Weights of a small transformer language model.
Size: 13 layers, MLP 640 squared ReLU.
Each number is 50 + 15 x the weight over its row's rms, rounded and kept within 0 to 99. Layers, rows and columns count from 0. The size before them is the row's rms in percent of the matrix's.

# o: layer 8 attention output (transposed), 160x160, rms 0.0296, rows 23-31,55-63,87-95,119-127,150-159, columns 0-79
# v: layer 8 attention value, 32x160, rms 0.0378, rows 23-31, columns 0-79
# up: layer 8 MLP up, 640x160, rms 0.0519, rows 0-14, columns 0-79
# down: layer 8 MLP down (transposed), 640x160, rms 0.034, rows 0-14, columns 0-79
o150 108:37 16 61 40 26 31 51 33 54 47 54 50 70 53 61 73 36 52 40 82 51 49 46 51 66 34 38 57 40 55 09 59 40 74 39 46 46 57 43 76 49 34 50 60 27 33 61 46 54 70 36 48 53 77 59 13 51 53 77 52 38 51 45 19 51 67 86 57 63 49 30 37 46 56 51 61 57 55 64 58
v23 106:52 37 36 62 60 30 67 70 61 41 27 40 59 59 67 44 38 39 43 39 55 72 40 40 35 46 59 58 45 67 53 44 52 36 46 28 32 43 65 43 05 58 60 60 40 55 29 62 45 71 39 40 47 72 58 58 23 80 41 35 44 43 56 69 51 36 52 58 40 71 31 25 50 45 66 66 61 41 43 58
o23 100:48 48 79 70 42 30 42 54 66 48 70 70 68 61 61 93 55 47 71 40 38 42 46 60 44 45 45 62 35 30 52 60 34 28 49 49 78 41 28 85 47 74 87 57 63 44 51 38 57 54 58 42 73 19 33 28 47 56 52 43 45 47 53 42 48 43 66 46 30 66 63 67 44 56 58 37 69 55 64 41
o55 121:41 59 57 63 40 28 48 41 46 50 62 73 65 60 42 25 31 40 60 59 53 39 53 46 42 38 42 63 48 32 61 61 22 50 49 41 42 47 51 77 79 66 44 35 16 50 51 52 34 61 70 73 64 61 66 45 45 51 42 56 47 57 42 67 65 69 40 28 48 58 63 50 48 62 65 54 77 36 44 81
o87 092:48 56 65 72 56 43 43 60 41 33 76 60 83 46 56 82 53 40 79 47 32 38 32 60 39 34 37 57 37 40 44 50 45 36 26 50 50 36 34 71 40 68 48 53 34 74 26 32 38 40 51 52 61 52 57 59 67 25 66 57 58 53 44 78 52 55 48 31 29 43 63 59 47 58 64 56 59 49 43 58
o119 096:43 65 66 56 40 38 34 47 46 46 53 71 43 51 45 44 30 36 57 48 57 56 50 41 27 50 35 69 54 30 57 49 27 46 60 55 25 57 49 83 71 75 45 41 23 42 56 31 52 41 58 58 85 61 63 45 56 64 38 59 44 63 46 67 56 49 46 33 32 72 67 57 43 59 65 62 73 67 57 73
o151 092:49 36 76 41 27 30 53 42 33 59 72 43 56 69 61 54 45 24 49 44 50 59 43 24 52 41 35 80 42 51 62 49 34 17 70 62 54 50 56 73 53 51 35 61 60 48 58 30 49 49 45 58 48 43 67 69 70 56 48 52 37 44 52 43 52 70 71 54 81 86 56 63 71 60 56 35 58 53 32 50
v24 106:57 69 52 45 49 33 34 37 68 47 69 35 20 64 42 50 36 54 47 51 40 65 56 34 67 32 53 49 35 61 50 55 55 53 64 57 38 73 56 16 28 62 71 61 56 47 54 46 74 67 46 51 40 38 55 46 09 70 68 29 35 49 50 45 68 44 59 72 46 78 47 62 63 55 29 30 48 45 33 46
o24 101:49 28 48 85 51 35 41 15 31 64 46 63 55 48 57 61 50 67 66 45 38 56 66 45 38 48 34 63 62 73 37 32 51 54 42 64 40 04 64 56 37 69 77 33 45 62 45 51 50 27 56 53 46 48 60 58 66 59 39 39 25 55 70 68 60 58 68 40 67 43 49 50 47 32 47 32 29 51 55 49
o56 110:26 33 43 61 55 40 55 45 27 41 41 53 46 40 97 43 47 69 48 38 65 68 42 47 44 54 45 63 51 44 36 40 89 95 32 60 43 34 66 32 43 48 45 38 37 72 42 47 58 27 49 82 33 67 64 59 50 62 56 41 59 54 38 55 53 59 61 36 43 34 77 27 58 26 69 35 28 45 51 56
o88 099:31 32 41 64 54 65 43 38 40 24 45 63 43 46 49 53 49 54 52 64 50 50 61 59 50 60 53 61 57 50 21 48 59 64 48 59 28 35 47 42 22 66 68 33 47 74 57 36 88 52 71 54 29 64 52 67 82 70 47 35 48 32 37 76 36 56 64 55 48 47 61 66 56 68 65 42 24 45 61 66
o120 103:11 43 58 53 82 44 42 48 44 39 54 57 48 38 57 56 66 70 62 38 50 47 49 33 39 63 48 58 58 54 33 22 79 48 22 45 49 29 56 40 19 49 56 55 44 67 44 40 48 41 48 70 33 47 70 63 63 70 40 33 65 57 48 54 45 41 75 31 70 29 63 58 48 70 38 31 37 51 58 52
o152 099:46 38 61 58 38 42 36 29 57 47 53 60 48 55 81 59 88 63 70 35 64 33 32 54 46 50 52 61 39 56 27 42 72 41 56 64 63 35 47 49 31 50 54 43 32 48 74 34 43 33 32 56 29 62 56 63 76 78 48 28 35 68 60 33 32 66 72 37 56 48 45 65 30 22 70 34 40 72 38 37
v25 097:45 62 61 40 55 56 28 55 62 41 56 70 44 50 50 59 28 28 66 53 23 45 55 62 69 33 41 40 37 40 48 47 18 43 64 27 69 53 35 93 60 49 62 50 46 18 63 48 51 60 33 33 45 19 41 48 35 61 47 65 53 37 15 22 33 65 38 65 56 29 36 71 51 36 59 69 52 61 70 34
o25 090:49 54 37 56 80 23 49 29 76 45 47 05 50 49 43 71 33 33 55 61 44 43 49 32 28 66 53 39 55 74 40 42 61 31 49 64 62 38 38 39 32 51 62 56 80 47 39 52 66 38 48 75 51 45 59 51 60 47 33 45 45 42 53 40 47 74 69 54 53 57 33 30 59 52 61 18 39 48 53 72
o57 096:36 11 47 51 84 48 59 55 55 27 46 36 56 45 28 76 16 35 62 56 48 24 73 34 47 58 56 39 52 52 55 37 39 44 57 53 56 48 20 48 32 54 42 68 49 63 41 61 63 50 43 53 29 54 44 67 47 40 32 59 62 60 32 41 62 69 66 46 52 40 38 61 72 67 24 25 29 38 43 51
o89 095:56 55 50 53 68 31 59 34 33 54 44 55 55 31 45 58 49 46 63 60 56 60 82 48 42 54 35 51 43 64 27 44 41 55 37 56 62 41 70 35 38 60 31 44 58 38 63 66 40 26 40 54 39 73 57 59 55 73 39 56 60 41 55 41 46 80 55 32 74 35 23 38 83 52 20 49 31 59 69 68
o121 097:26 38 44 58 66 41 61 37 53 54 43 45 59 47 51 73 24 38 49 42 52 19 75 33 59 84 54 83 32 56 57 49 46 47 46 64 55 25 50 29 41 34 39 71 57 46 67 70 46 44 29 67 38 53 38 44 62 43 41 35 64 44 39 41 56 83 54 54 55 47 48 42 52 71 40 33 16 31 57 62
o153 096:37 50 53 81 64 51 64 40 59 58 46 43 54 37 38 71 44 50 79 39 29 23 68 26 41 68 76 42 52 37 49 57 42 43 54 61 45 44 28 42 44 44 42 47 64 44 44 57 77 38 64 53 64 54 42 54 54 45 48 69 45 38 37 41 62 25 73 51 26 40 62 51 40 78 30 37 60 47 41 52
v26 107:57 40 46 44 43 44 75 52 61 36 47 43 31 28 60 42 55 66 40 58 52 42 50 57 75 23 50 54 52 55 62 50 35 44 48 37 56 61 44 58 53 67 49 66 64 74 42 61 55 59 70 55 56 24 49 74 43 32 57 53 43 48 41 40 63 45 78 52 63 55 55 51 46 46 50 98 51 37 56 38
o26 101:47 90 64 46 77 09 44 35 75 51 43 62 72 64 26 50 66 20 48 70 60 31 44 28 39 76 55 64 40 53 32 64 64 25 37 74 30 32 65 46 40 44 47 57 68 54 57 69 43 46 58 29 22 51 46 33 74 41 51 66 65 67 49 72 22 46 68 47 71 39 41 55 56 74 48 37 39 61 50 54
o58 094:42 54 60 56 60 45 51 43 71 77 47 34 43 62 25 71 46 15 52 30 65 30 41 51 28 57 51 59 59 52 25 22 66 57 62 69 43 61 43 47 68 49 33 72 46 50 46 53 59 72 60 42 37 62 26 51 40 56 32 49 48 40 54 32 37 51 45 61 34 52 47 75 56 43 23 51 51 56 50 52
o90 100:33 68 48 40 79 53 53 44 65 57 38 49 70 57 37 57 51 13 61 80 74 00 55 40 55 54 64 53 38 61 24 39 66 41 55 71 67 77 53 56 63 50 29 71 56 59 60 62 77 51 37 30 63 50 47 52 73 61 49 49 46 56 59 53 44 68 43 49 45 34 33 57 53 51 23 74 45 71 70 76
o122 094:60 57 51 47 57 46 40 33 64 79 37 41 61 67 26 67 36 22 52 43 61 17 68 41 43 67 72 75 41 70 38 51 81 46 49 86 56 50 35 43 60 52 22 68 63 47 45 54 65 62 45 50 57 57 16 57 67 38 26 49 56 44 65 45 33 32 54 86 38 46 48 76 41 65 03 68 47 40 49 57
o154 098:46 99 86 57 68 07 30 36 68 57 36 60 47 64 46 38 47 49 39 43 25 58 27 22 27 45 43 53 65 51 67 38 60 47 66 66 36 49 25 53 37 76 46 40 54 66 40 42 65 64 82 56 25 52 43 28 63 52 23 43 68 60 60 53 55 27 32 31 56 45 52 43 36 51 26 45 47 64 47 49
v27 096:46 61 49 68 27 41 44 52 24 62 72 53 38 31 78 44 73 44 68 43 52 45 64 58 48 51 62 67 38 57 81 48 55 39 68 50 39 49 54 51 20 46 43 43 47 62 58 55 25 67 62 62 45 48 34 58 56 66 36 46 39 68 55 54 57 30 55 37 60 72 44 42 64 69 26 40 38 51 66 36
o27 107:38 42 34 58 78 54 46 28 62 56 50 35 27 45 47 54 50 56 82 23 40 21 59 55 48 58 99 18 75 48 35 52 36 41 65 47 48 48 59 15 49 54 60 57 47 60 44 46 56 48 47 63 44 32 53 58 65 48 40 65 57 45 48 39 53 65 16 50 37 44 59 66 76 26 48 28 55 42 23 55
o59 096:72 53 80 63 12 62 25 15 74 57 68 55 32 15 46 58 59 45 57 36 53 40 45 27 38 45 76 48 40 44 48 61 43 41 57 63 48 52 20 46 45 70 69 63 65 34 59 38 51 32 63 50 67 39 57 51 59 45 46 45 96 37 60 40 37 62 29 64 47 46 58 74 49 34 52 61 48 43 44 58
o91 089:59 41 46 44 69 50 47 39 57 64 68 32 40 31 36 99 68 50 58 25 54 51 71 53 49 50 83 50 41 53 47 49 28 38 43 67 40 61 63 24 52 62 76 57 41 43 36 38 27 37 56 47 55 19 68 62 59 31 60 48 69 45 55 32 42 73 41 28 56 37 53 53 56 45 54 43 87 51 30 43
o123 093:79 46 78 87 40 58 30 27 56 46 78 62 28 29 77 45 83 55 67 35 43 63 52 61 34 48 60 60 64 30 54 57 49 40 47 41 54 46 46 35 50 73 60 53 58 49 38 38 37 40 50 54 52 36 73 51 34 40 57 44 75 49 47 50 38 50 28 56 60 34 73 60 55 19 71 49 84 44 28 47
o155 105:82 63 41 44 69 63 22 28 44 72 18 27 29 41 31 41 40 57 52 39 44 39 49 39 39 79 81 15 60 29 52 63 50 49 59 57 34 47 48 46 68 60 75 45 62 51 36 50 55 25 58 49 68 39 53 71 70 30 46 59 50 33 59 56 41 53 30 49 44 41 59 71 63 45 46 39 61 34 39 64
v28 103:59 53 55 63 58 84 41 26 70 33 43 34 24 75 35 43 43 58 45 46 52 47 45 43 33 62 45 16 30 33 54 47 59 46 50 23 61 27 47 53 37 32 34 50 44 60 55 57 76 67 51 73 35 47 44 34 26 35 48 72 57 66 50 88 09 24 53 74 54 70 20 64 62 51 45 05 46 45 65 52
o28 084:23 30 43 49 34 53 59 51 51 52 77 65 84 69 52 45 29 43 39 43 49 60 47 48 77 42 11 47 35 74 60 15 28 62 49 63 63 42 38 71 59 68 41 33 36 38 40 30 46 53 30 32 77 38 62 58 43 63 76 36 37 77 30 24 71 50 59 52 46 46 62 37 30 30 41 74 47 78 56 46
o60 110:60 45 39 49 35 50 55 63 39 63 63 44 49 51 38 70 69 55 34 60 30 70 53 26 72 58 26 43 65 73 91 30 35 51 35 31 63 42 41 32 42 36 55 51 44 68 25 52 40 84 40 59 46 59 61 49 41 40 71 57 84 45 63 51 53 60 63 40 78 50 41 59 64 61 56 34 25 48 38 38
o92 086:32 81 54 20 36 25 33 46 75 53 77 57 75 57 62 53 39 43 24 41 64 60 42 43 69 33 22 47 59 65 66 15 37 41 51 61 40 39 47 45 74 58 46 51 24 55 42 54 64 59 28 55 59 23 51 42 39 61 53 45 67 62 45 38 71 69 41 37 53 67 64 52 64 31 47 43 29 46 64 48
o124 114:51 51 53 35 39 49 64 74 36 75 53 57 63 61 53 60 64 60 43 46 43 76 50 33 69 51 15 46 51 51 82 17 54 50 44 14 46 27 53 47 57 42 60 41 41 59 44 50 44 69 41 51 52 55 66 39 47 70 76 55 60 52 69 48 50 66 62 24 44 82 41 50 59 43 62 50 32 56 54 29
o156 100:51 39 64 58 43 23 67 64 27 68 55 50 64 68 54 69 50 63 73 51 37 63 66 44 77 50 48 62 49 64 46 37 45 71 15 25 51 58 61 52 38 28 69 44 51 32 63 54 20 65 38 16 51 61 47 50 38 50 71 51 49 60 45 49 40 46 61 22 74 45 37 50 42 56 60 48 65 58 75 37
v29 097:70 21 71 43 78 57 78 61 81 72 18 34 59 46 53 34 69 59 75 56 77 71 33 37 62 65 49 58 41 54 26 38 62 47 37 63 51 31 52 48 32 39 54 59 47 52 64 65 44 66 35 61 54 55 52 44 48 45 65 78 30 44 48 45 67 37 69 38 69 50 28 61 45 33 65 59 81 67 61 46
o29 105:63 56 41 51 65 43 60 44 75 59 47 71 66 68 73 83 47 43 72 74 62 22 39 65 70 40 34 44 21 43 54 64 33 32 54 44 45 39 59 71 41 53 80 50 20 52 61 44 52 45 46 26 71 34 44 41 59 39 60 64 31 58 68 37 48 15 69 27 37 48 61 29 39 35 69 36 53 58 77 37
o61 106:61 44 41 61 57 34 73 47 68 27 56 40 64 63 38 29 41 33 38 83 52 33 43 45 55 49 40 27 57 38 55 58 30 43 42 23 40 38 51 74 43 47 38 41 26 55 27 60 80 67 43 37 62 68 63 44 36 26 63 94 23 31 65 55 54 25 74 25 66 60 45 65 27 64 90 65 70 50 32 43
o93 090:68 34 66 49 66 64 57 48 51 37 70 62 76 68 80 80 47 47 52 64 19 37 48 70 91 49 60 27 30 40 57 62 55 56 55 52 65 46 59 58 45 56 53 29 40 62 58 50 52 56 30 09 46 48 49 29 39 44 62 69 33 42 49 30 64 01 57 24 43 57 71 36 48 40 72 35 47 52 86 44
o125 111:54 55 53 52 66 37 52 44 56 45 55 49 44 55 49 34 44 47 48 56 49 38 37 42 40 47 46 24 51 31 59 58 40 42 55 20 39 43 52 81 61 50 52 29 40 48 50 44 73 34 34 22 61 52 60 37 36 21 55 99 15 25 58 64 54 40 60 36 71 56 33 53 28 45 74 79 55 48 62 41
o157 098:58 57 37 46 80 51 54 45 54 46 52 53 41 56 51 53 55 36 61 67 39 53 48 29 51 67 52 52 88 59 51 46 67 43 59 45 30 26 52 65 48 40 65 36 26 60 27 45 66 33 55 25 81 54 65 61 42 39 44 85 20 41 80 17 32 47 47 31 55 62 38 55 42 54 70 68 57 68 62 24
v30 100:38 40 45 72 58 63 61 60 35 38 39 52 60 45 53 56 45 27 64 66 58 56 23 30 34 39 57 55 34 51 35 47 70 31 23 55 71 45 37 49 42 57 36 23 32 37 70 38 22 48 06 51 48 54 61 42 39 69 23 25 61 48 28 35 43 56 42 53 68 48 57 19 73 74 67 62 58 60 47 62
o30 101:59 49 53 44 30 61 65 64 52 61 54 38 25 55 56 44 57 48 41 29 44 60 50 51 48 80 61 44 55 23 79 60 32 54 39 21 47 79 44 70 61 27 44 61 46 38 30 52 44 84 78 64 69 55 34 41 30 31 71 49 76 43 42 57 54 57 36 58 44 55 40 54 51 62 72 46 78 48 49 62
o62 112:57 75 49 71 26 43 22 38 54 50 67 69 56 72 46 49 31 70 62 62 23 45 53 68 48 57 43 56 44 21 64 75 14 42 45 32 42 50 29 82 52 57 59 59 50 50 52 51 36 60 69 57 64 36 44 31 60 51 49 44 42 63 34 62 57 56 51 45 58 43 37 55 42 70 44 42 64 47 62 82
o94 084:81 47 42 64 18 52 57 78 66 57 48 51 42 60 52 65 62 52 38 39 32 65 43 57 19 64 55 32 48 17 60 61 10 49 34 19 59 48 40 52 59 45 48 43 38 33 38 56 42 67 78 81 35 50 50 22 55 32 77 57 57 46 52 58 58 31 57 52 60 58 28 81 39 77 62 43 52 43 52 57
o126 093:64 64 53 59 40 70 46 48 60 55 62 41 36 57 52 49 56 83 47 51 34 72 56 47 37 78 53 70 44 07 52 88 26 51 38 31 47 59 52 58 33 35 60 78 35 36 33 51 39 45 84 50 64 39 58 35 47 37 59 52 54 48 30 66 38 61 28 46 42 53 30 56 46 81 70 48 74 52 47 73
o158 100:20 53 57 52 47 71 53 75 43 54 55 39 49 39 49 54 54 52 26 60 39 55 45 62 44 84 35 58 44 07 58 53 24 62 57 38 41 69 30 56 68 35 16 80 42 44 34 49 56 67 73 63 66 30 51 52 49 40 72 38 81 52 27 48 63 54 38 59 24 37 64 50 61 67 38 43 70 47 47 64
v31 091:80 72 49 48 27 41 68 62 50 35 64 48 67 45 35 40 59 60 34 47 45 18 34 74 67 42 53 47 34 69 22 52 47 53 65 59 53 66 27 66 65 34 64 52 74 44 47 43 45 91 46 25 38 34 33 59 50 33 62 49 61 42 42 61 31 52 68 42 48 16 42 72 66 58 63 58 47 58 43 54
o31 077:56 56 56 61 40 34 55 42 47 51 49 59 58 44 39 73 51 39 61 62 45 56 46 43 42 43 36 64 58 71 31 69 64 59 58 81 64 28 79 53 45 54 41 51 66 43 48 51 41 55 52 37 31 71 61 66 61 69 61 44 03 71 62 54 30 35 38 54 48 72 45 77 60 40 58 61 46 50 41 27
o63 105:62 66 34 61 43 57 43 49 62 63 57 46 46 45 29 61 85 49 32 50 32 53 53 23 35 59 71 56 57 72 57 52 37 67 31 53 65 54 85 47 56 30 51 77 78 35 40 63 59 56 35 42 46 34 37 59 59 40 55 40 64 57 37 59 42 38 40 49 68 50 33 64 61 42 46 65 48 44 42 28
o95 078:68 72 52 68 44 52 36 61 56 49 37 58 59 57 24 60 73 45 71 53 33 44 44 22 37 70 78 57 68 51 40 36 63 44 61 60 56 53 62 47 31 35 42 60 72 48 87 47 71 58 55 51 71 54 38 59 64 49 40 62 37 56 48 59 17 24 35 66 80 52 19 65 55 71 32 78 28 44 74 27
o127 103:62 56 21 67 32 61 34 47 59 70 38 49 47 48 42 54 60 41 37 43 54 48 74 32 57 74 77 60 48 66 52 58 59 58 30 79 62 39 79 21 50 35 36 84 79 28 50 76 59 58 45 44 48 54 27 76 66 38 40 35 57 48 40 54 47 35 33 76 61 48 41 68 67 64 50 47 38 30 40 35
o159 078:36 72 41 72 54 13 42 37 58 28 52 47 63 51 58 54 59 45 54 64 56 53 42 42 37 31 60 58 66 55 77 47 29 68 17 59 77 73 75 47 72 63 32 88 66 44 47 65 39 65 46 61 47 68 41 53 65 52 40 35 51 56 33 65 50 39 40 44 50 45 56 37 47 30 40 53 53 51 28 58
up0 098:65 62 31 62 31 47 50 66 61 70 60 25 45 53 73 58 79 37 69 46 27 09 75 44 80 41 34 66 37 61 51 50 60 51 64 54 71 46 35 34 41 39 55 59 71 53 39 34 59 31 38 67 38 70 28 63 76 78 69 35 17 39 60 66 65 60 28 49 46 43 74 64 67 40 56 30 61 44 45 75
down0 103:63 68 43 56 50 59 59 55 48 49 62 79 71 75 31 43 63 62 41 51 54 57 19 46 46 43 34 60 84 18 25 20 55 35 48 27 52 70 65 50 18 64 45 54 49 40 51 44 59 60 63 35 60 45 73 49 59 67 50 49 69 69 33 28 52 70 44 63 54 69 23 43 18 47 21 34 27 57 17 51
up1 093:34 21 55 42 63 55 56 81 63 75 55 58 43 34 42 60 36 68 67 46 61 53 45 50 67 52 33 66 43 59 29 42 41 62 53 61 57 35 74 34 52 32 83 75 72 64 48 71 47 31 68 77 32 35 44 36 63 56 45 52 50 51 38 72 55 72 63 37 45 35 65 47 71 29 57 65 61 23 47 56
down1 094:60 39 16 57 42 53 83 55 43 30 32 56 50 30 39 39 10 37 30 73 66 49 62 45 44 87 53 40 43 67 37 56 18 39 52 53 58 55 43 08 27 58 73 58 46 55 52 46 54 60 71 75 56 56 55 55 42 36 42 54 71 84 64 52 48 81 57 62 35 23 53 68 61 82 57 60 52 58 59 34
up2 088:55 11 52 72 28 39 88 54 25 65 57 35 58 36 54 48 80 54 58 35 53 62 38 76 60 62 62 42 28 41 65 61 42 57 58 90 58 67 31 59 55 44 82 40 54 51 63 78 41 35 70 73 58 52 36 73 44 64 46 63 64 30 21 54 70 52 60 50 43 39 69 59 36 41 45 32 33 69 49 64
down2 096:42 47 76 66 16 67 73 55 44 62 42 46 43 45 43 61 45 67 42 57 39 68 61 47 28 71 55 88 64 61 65 53 47 53 38 92 50 22 33 41 50 42 62 57 75 45 51 75 56 62 43 57 46 27 31 46 42 59 37 43 63 39 35 47 41 77 48 46 66 24 58 34 43 42 20 47 46 39 40 31
up3 091:61 54 48 54 33 30 74 14 35 44 69 53 41 57 48 65 62 27 39 53 65 52 25 44 38 43 37 55 54 52 51 37 41 41 62 51 57 49 41 76 62 60 66 53 26 63 60 72 59 67 51 33 62 50 45 47 25 50 50 72 28 56 35 38 60 64 29 51 45 76 47 46 52 59 59 78 51 28 30 72
down3 088:32 64 28 41 61 42 54 43 66 69 56 63 44 61 57 66 52 96 71 48 53 76 86 39 50 16 31 51 57 82 68 65 50 25 51 46 73 60 47 63 51 44 36 52 34 38 32 61 43 37 40 50 52 38 81 42 60 48 68 50 48 26 38 51 55 69 69 56 55 29 40 45 61 12 58 10 48 27 39 20
up4 092:56 53 69 40 49 76 40 34 25 43 57 61 43 70 81 49 66 21 73 36 27 59 11 64 45 57 51 37 37 35 57 71 76 20 51 54 48 47 64 42 28 42 42 43 58 39 74 27 61 60 68 67 49 57 46 66 83 52 60 38 29 37 61 66 60 43 64 66 33 44 47 44 38 43 47 43 34 42 62 56
down4 095:52 48 47 35 47 46 50 20 51 41 33 51 84 41 56 78 42 18 55 40 49 35 60 35 60 83 19 44 61 39 45 41 78 60 44 83 37 29 54 39 56 67 52 38 69 39 46 52 47 56 27 40 52 66 38 52 59 35 49 71 42 32 18 49 37 70 37 52 54 53 52 76 66 56 52 47 78 61 36 46
up5 101:31 75 39 56 46 44 58 61 40 49 56 30 70 79 53 42 42 63 68 33 24 47 76 22 65 45 93 76 59 73 15 53 39 40 24 59 37 59 39 66 49 39 72 49 73 57 50 53 60 57 36 52 67 41 35 59 66 51 45 49 27 46 55 47 52 43 34 55 76 74 37 45 65 58 64 56 30 37 45 75
down5 109:39 38 24 40 30 46 55 71 61 39 45 45 71 53 54 32 64 62 62 36 65 54 42 42 22 47 74 40 48 40 50 18 32 58 53 50 28 69 65 62 56 39 28 43 31 33 45 64 54 35 48 26 68 53 71 32 53 53 48 43 70 53 33 45 50 56 57 25 63 32 35 42 39 39 54 41 80 57 63 38
up6 102:75 68 80 55 69 55 58 65 53 86 58 48 61 58 62 54 46 23 83 61 25 55 37 43 45 54 43 73 45 65 64 52 73 52 25 40 71 32 61 52 35 26 40 63 57 26 37 34 39 18 67 54 47 83 43 68 30 46 30 57 32 31 37 49 59 37 38 28 30 62 68 50 72 42 59 66 37 49 58 63
down6 099:46 67 29 36 46 37 54 46 45 63 43 35 48 58 35 51 66 61 57 56 39 44 78 54 47 65 60 46 60 42 64 21 64 36 58 46 60 54 24 37 41 38 62 72 28 28 32 53 49 67 57 68 49 72 65 50 47 59 43 87 66 31 58 59 17 52 59 31 57 42 23 36 53 60 46 54 35 54 50 39
up7 100:51 26 28 62 65 62 84 51 65 59 38 28 37 47 39 60 50 24 49 54 33 39 61 65 43 59 45 21 45 44 48 45 27 45 60 36 58 53 34 82 76 36 57 58 68 67 63 51 58 73 55 13 34 35 60 51 34 58 46 58 54 25 49 47 44 75 49 59 56 44 16 73 78 41 45 37 42 62 73 36
down7 105:50 30 75 53 57 67 43 47 45 60 56 62 81 28 56 55 58 44 49 35 38 45 72 61 59 52 43 26 51 25 80 50 32 50 52 57 87 47 08 48 66 45 43 52 60 35 84 60 42 85 57 58 33 30 29 25 39 47 35 49 33 44 74 31 41 31 41 35 70 47 55 34 64 69 30 45 41 32 53 64
up8 099:31 70 53 56 36 26 62 41 37 55 54 81 50 44 31 40 74 48 38 43 52 58 66 33 66 60 28 64 43 41 53 28 44 24 63 27 65 56 34 64 53 26 37 44 32 61 47 53 65 62 57 40 67 34 52 49 62 42 47 65 58 61 53 52 70 59 59 69 72 33 38 49 53 63 36 83 72 63 85 78
down8 103:59 44 42 48 35 58 68 61 80 36 53 60 65 73 45 36 71 78 31 51 57 72 47 48 51 36 43 29 45 48 60 47 55 45 54 59 32 35 59 43 06 23 32 47 54 35 41 52 80 31 62 86 58 51 48 89 39 48 80 23 49 49 47 37 64 33 61 37 32 69 34 59 56 37 28 44 40 45 52 76
up9 101:80 48 69 70 33 46 61 56 34 60 32 46 69 71 68 54 53 46 80 62 38 74 61 59 64 48 52 41 49 31 73 66 34 50 46 38 39 33 57 53 38 49 43 00 28 39 45 43 59 64 44 47 43 54 43 34 17 46 35 55 40 77 62 28 40 42 42 75 43 40 56 45 27 56 56 48 45 29 55 38
down9 096:95 41 28 76 43 67 42 51 47 36 50 76 18 70 48 29 48 60 58 63 41 52 58 50 68 45 20 63 92 33 39 62 24 40 63 57 53 36 24 43 49 62 40 39 25 42 22 54 53 58 70 42 51 44 62 51 82 42 36 69 75 65 46 69 38 35 46 33 63 58 31 61 56 68 43 51 55 30 32 29
up10 111:56 38 29 40 71 62 42 53 72 53 54 78 54 37 49 37 39 65 38 69 39 53 60 53 39 51 49 42 42 46 60 70 40 55 39 56 60 46 44 42 54 29 69 44 44 22 39 31 42 47 72 57 68 35 41 51 11 43 40 80 45 77 74 47 57 51 37 47 55 31 70 95 44 56 46 72 59 28 38 69
down10 109:47 52 58 51 20 69 42 47 57 47 49 55 43 62 47 65 49 65 61 60 61 59 14 50 46 43 51 26 61 37 35 68 51 63 59 51 55 43 76 19 54 74 78 73 64 54 37 48 73 53 44 61 46 37 30 49 60 64 66 39 60 53 71 32 38 46 48 52 13 37 59 59 47 39 50 42 41 40 64 87
up11 087:61 53 80 50 44 30 54 72 41 44 38 52 37 48 51 49 57 59 60 37 50 70 59 49 47 65 50 28 61 47 41 56 49 58 50 65 52 56 57 28 45 67 37 53 73 25 67 30 24 21 66 57 27 61 41 37 43 71 54 68 54 60 53 48 61 32 41 58 66 26 39 36 69 34 58 50 66 50 43 36
down11 089:44 46 34 56 90 48 38 60 22 63 34 48 48 55 37 50 43 38 67 44 79 57 48 61 42 45 22 91 56 50 55 35 62 92 60 56 18 49 17 57 46 28 52 60 37 53 47 70 79 39 61 57 25 72 53 36 60 27 57 31 47 30 43 37 64 58 38 32 63 61 27 55 56 73 69 55 36 35 41 53
up12 101:33 53 49 72 37 31 39 40 50 71 41 47 53 68 61 37 58 60 42 54 71 43 13 42 59 56 49 63 36 28 37 18 52 31 49 75 21 54 52 47 51 63 46 69 53 32 75 49 48 52 78 49 51 61 42 39 45 67 76 60 34 70 60 64 67 99 53 59 52 35 51 72 71 41 29 51 77 33 31 49
down12 106:42 66 71 45 53 80 53 36 53 41 75 50 56 53 34 40 56 66 30 50 43 38 81 51 58 45 56 25 58 60 52 43 52 38 50 60 36 61 66 59 57 69 48 71 47 58 27 30 47 40 95 50 50 87 60 34 10 61 53 52 40 67 52 41 28 53 36 39 54 42 36 64 35 26 48 47 48 70 59 42
up13 099:36 30 45 48 32 17 38 53 68 73 51 38 71 48 35 53 66 50 77 49 68 37 52 40 61 66 46 50 40 70 77 34 58 29 29 28 43 34 72 73 72 30 36 67 37 52 58 57 38 45 72 40 76 21 58 23 44 51 48 66 59 52 59 31 20 63 56 49 45 64 55 56 20 39 69 44 52 31 41 65
down13 094:52 54 68 62 91 85 45 45 49 57 42 45 28 55 75 46 35 86 34 37 57 68 70 58 45 33 49 44 68 64 65 19 58 61 54 45 56 39 46 18 50 58 63 46 68 35 66 32 74 16 76 68 61 46 76 51 54 48 57 49 35 70 47 58 62 48 55 25 52 69 58 26 66 34 34 39 55 59 58 53
up14 091:29 48 67 52 47 42 54 58 24 82 41 99 55 39 67 59 55 42 40 62 74 65 23 63 37 50 40 43 75 66 44 47 46 23 21 41 73 43 42 65 38 47 33 56 49 61 43 49 42 48 31 33 71 63 66 49 35 24 41 52 25 47 37 39 36 51 69 46 66 50 41 55 32 47 63 60 67 42 36 46
down14 088:35 51 45 62 54 49 58 79 37 30 79 85 37 59 43 79 81 36 47 63 54 77 56 67 33 53 44 46 34 32 40 52 59 38 33 42 67 61 44 48 42 47 26 61 27 34 51 49 56 56 37 34 49 49 46 69 44 43 34 51 80 61 51 45 31 52 55 40 44 36 51 28 36 55 63 28 51 44 42 35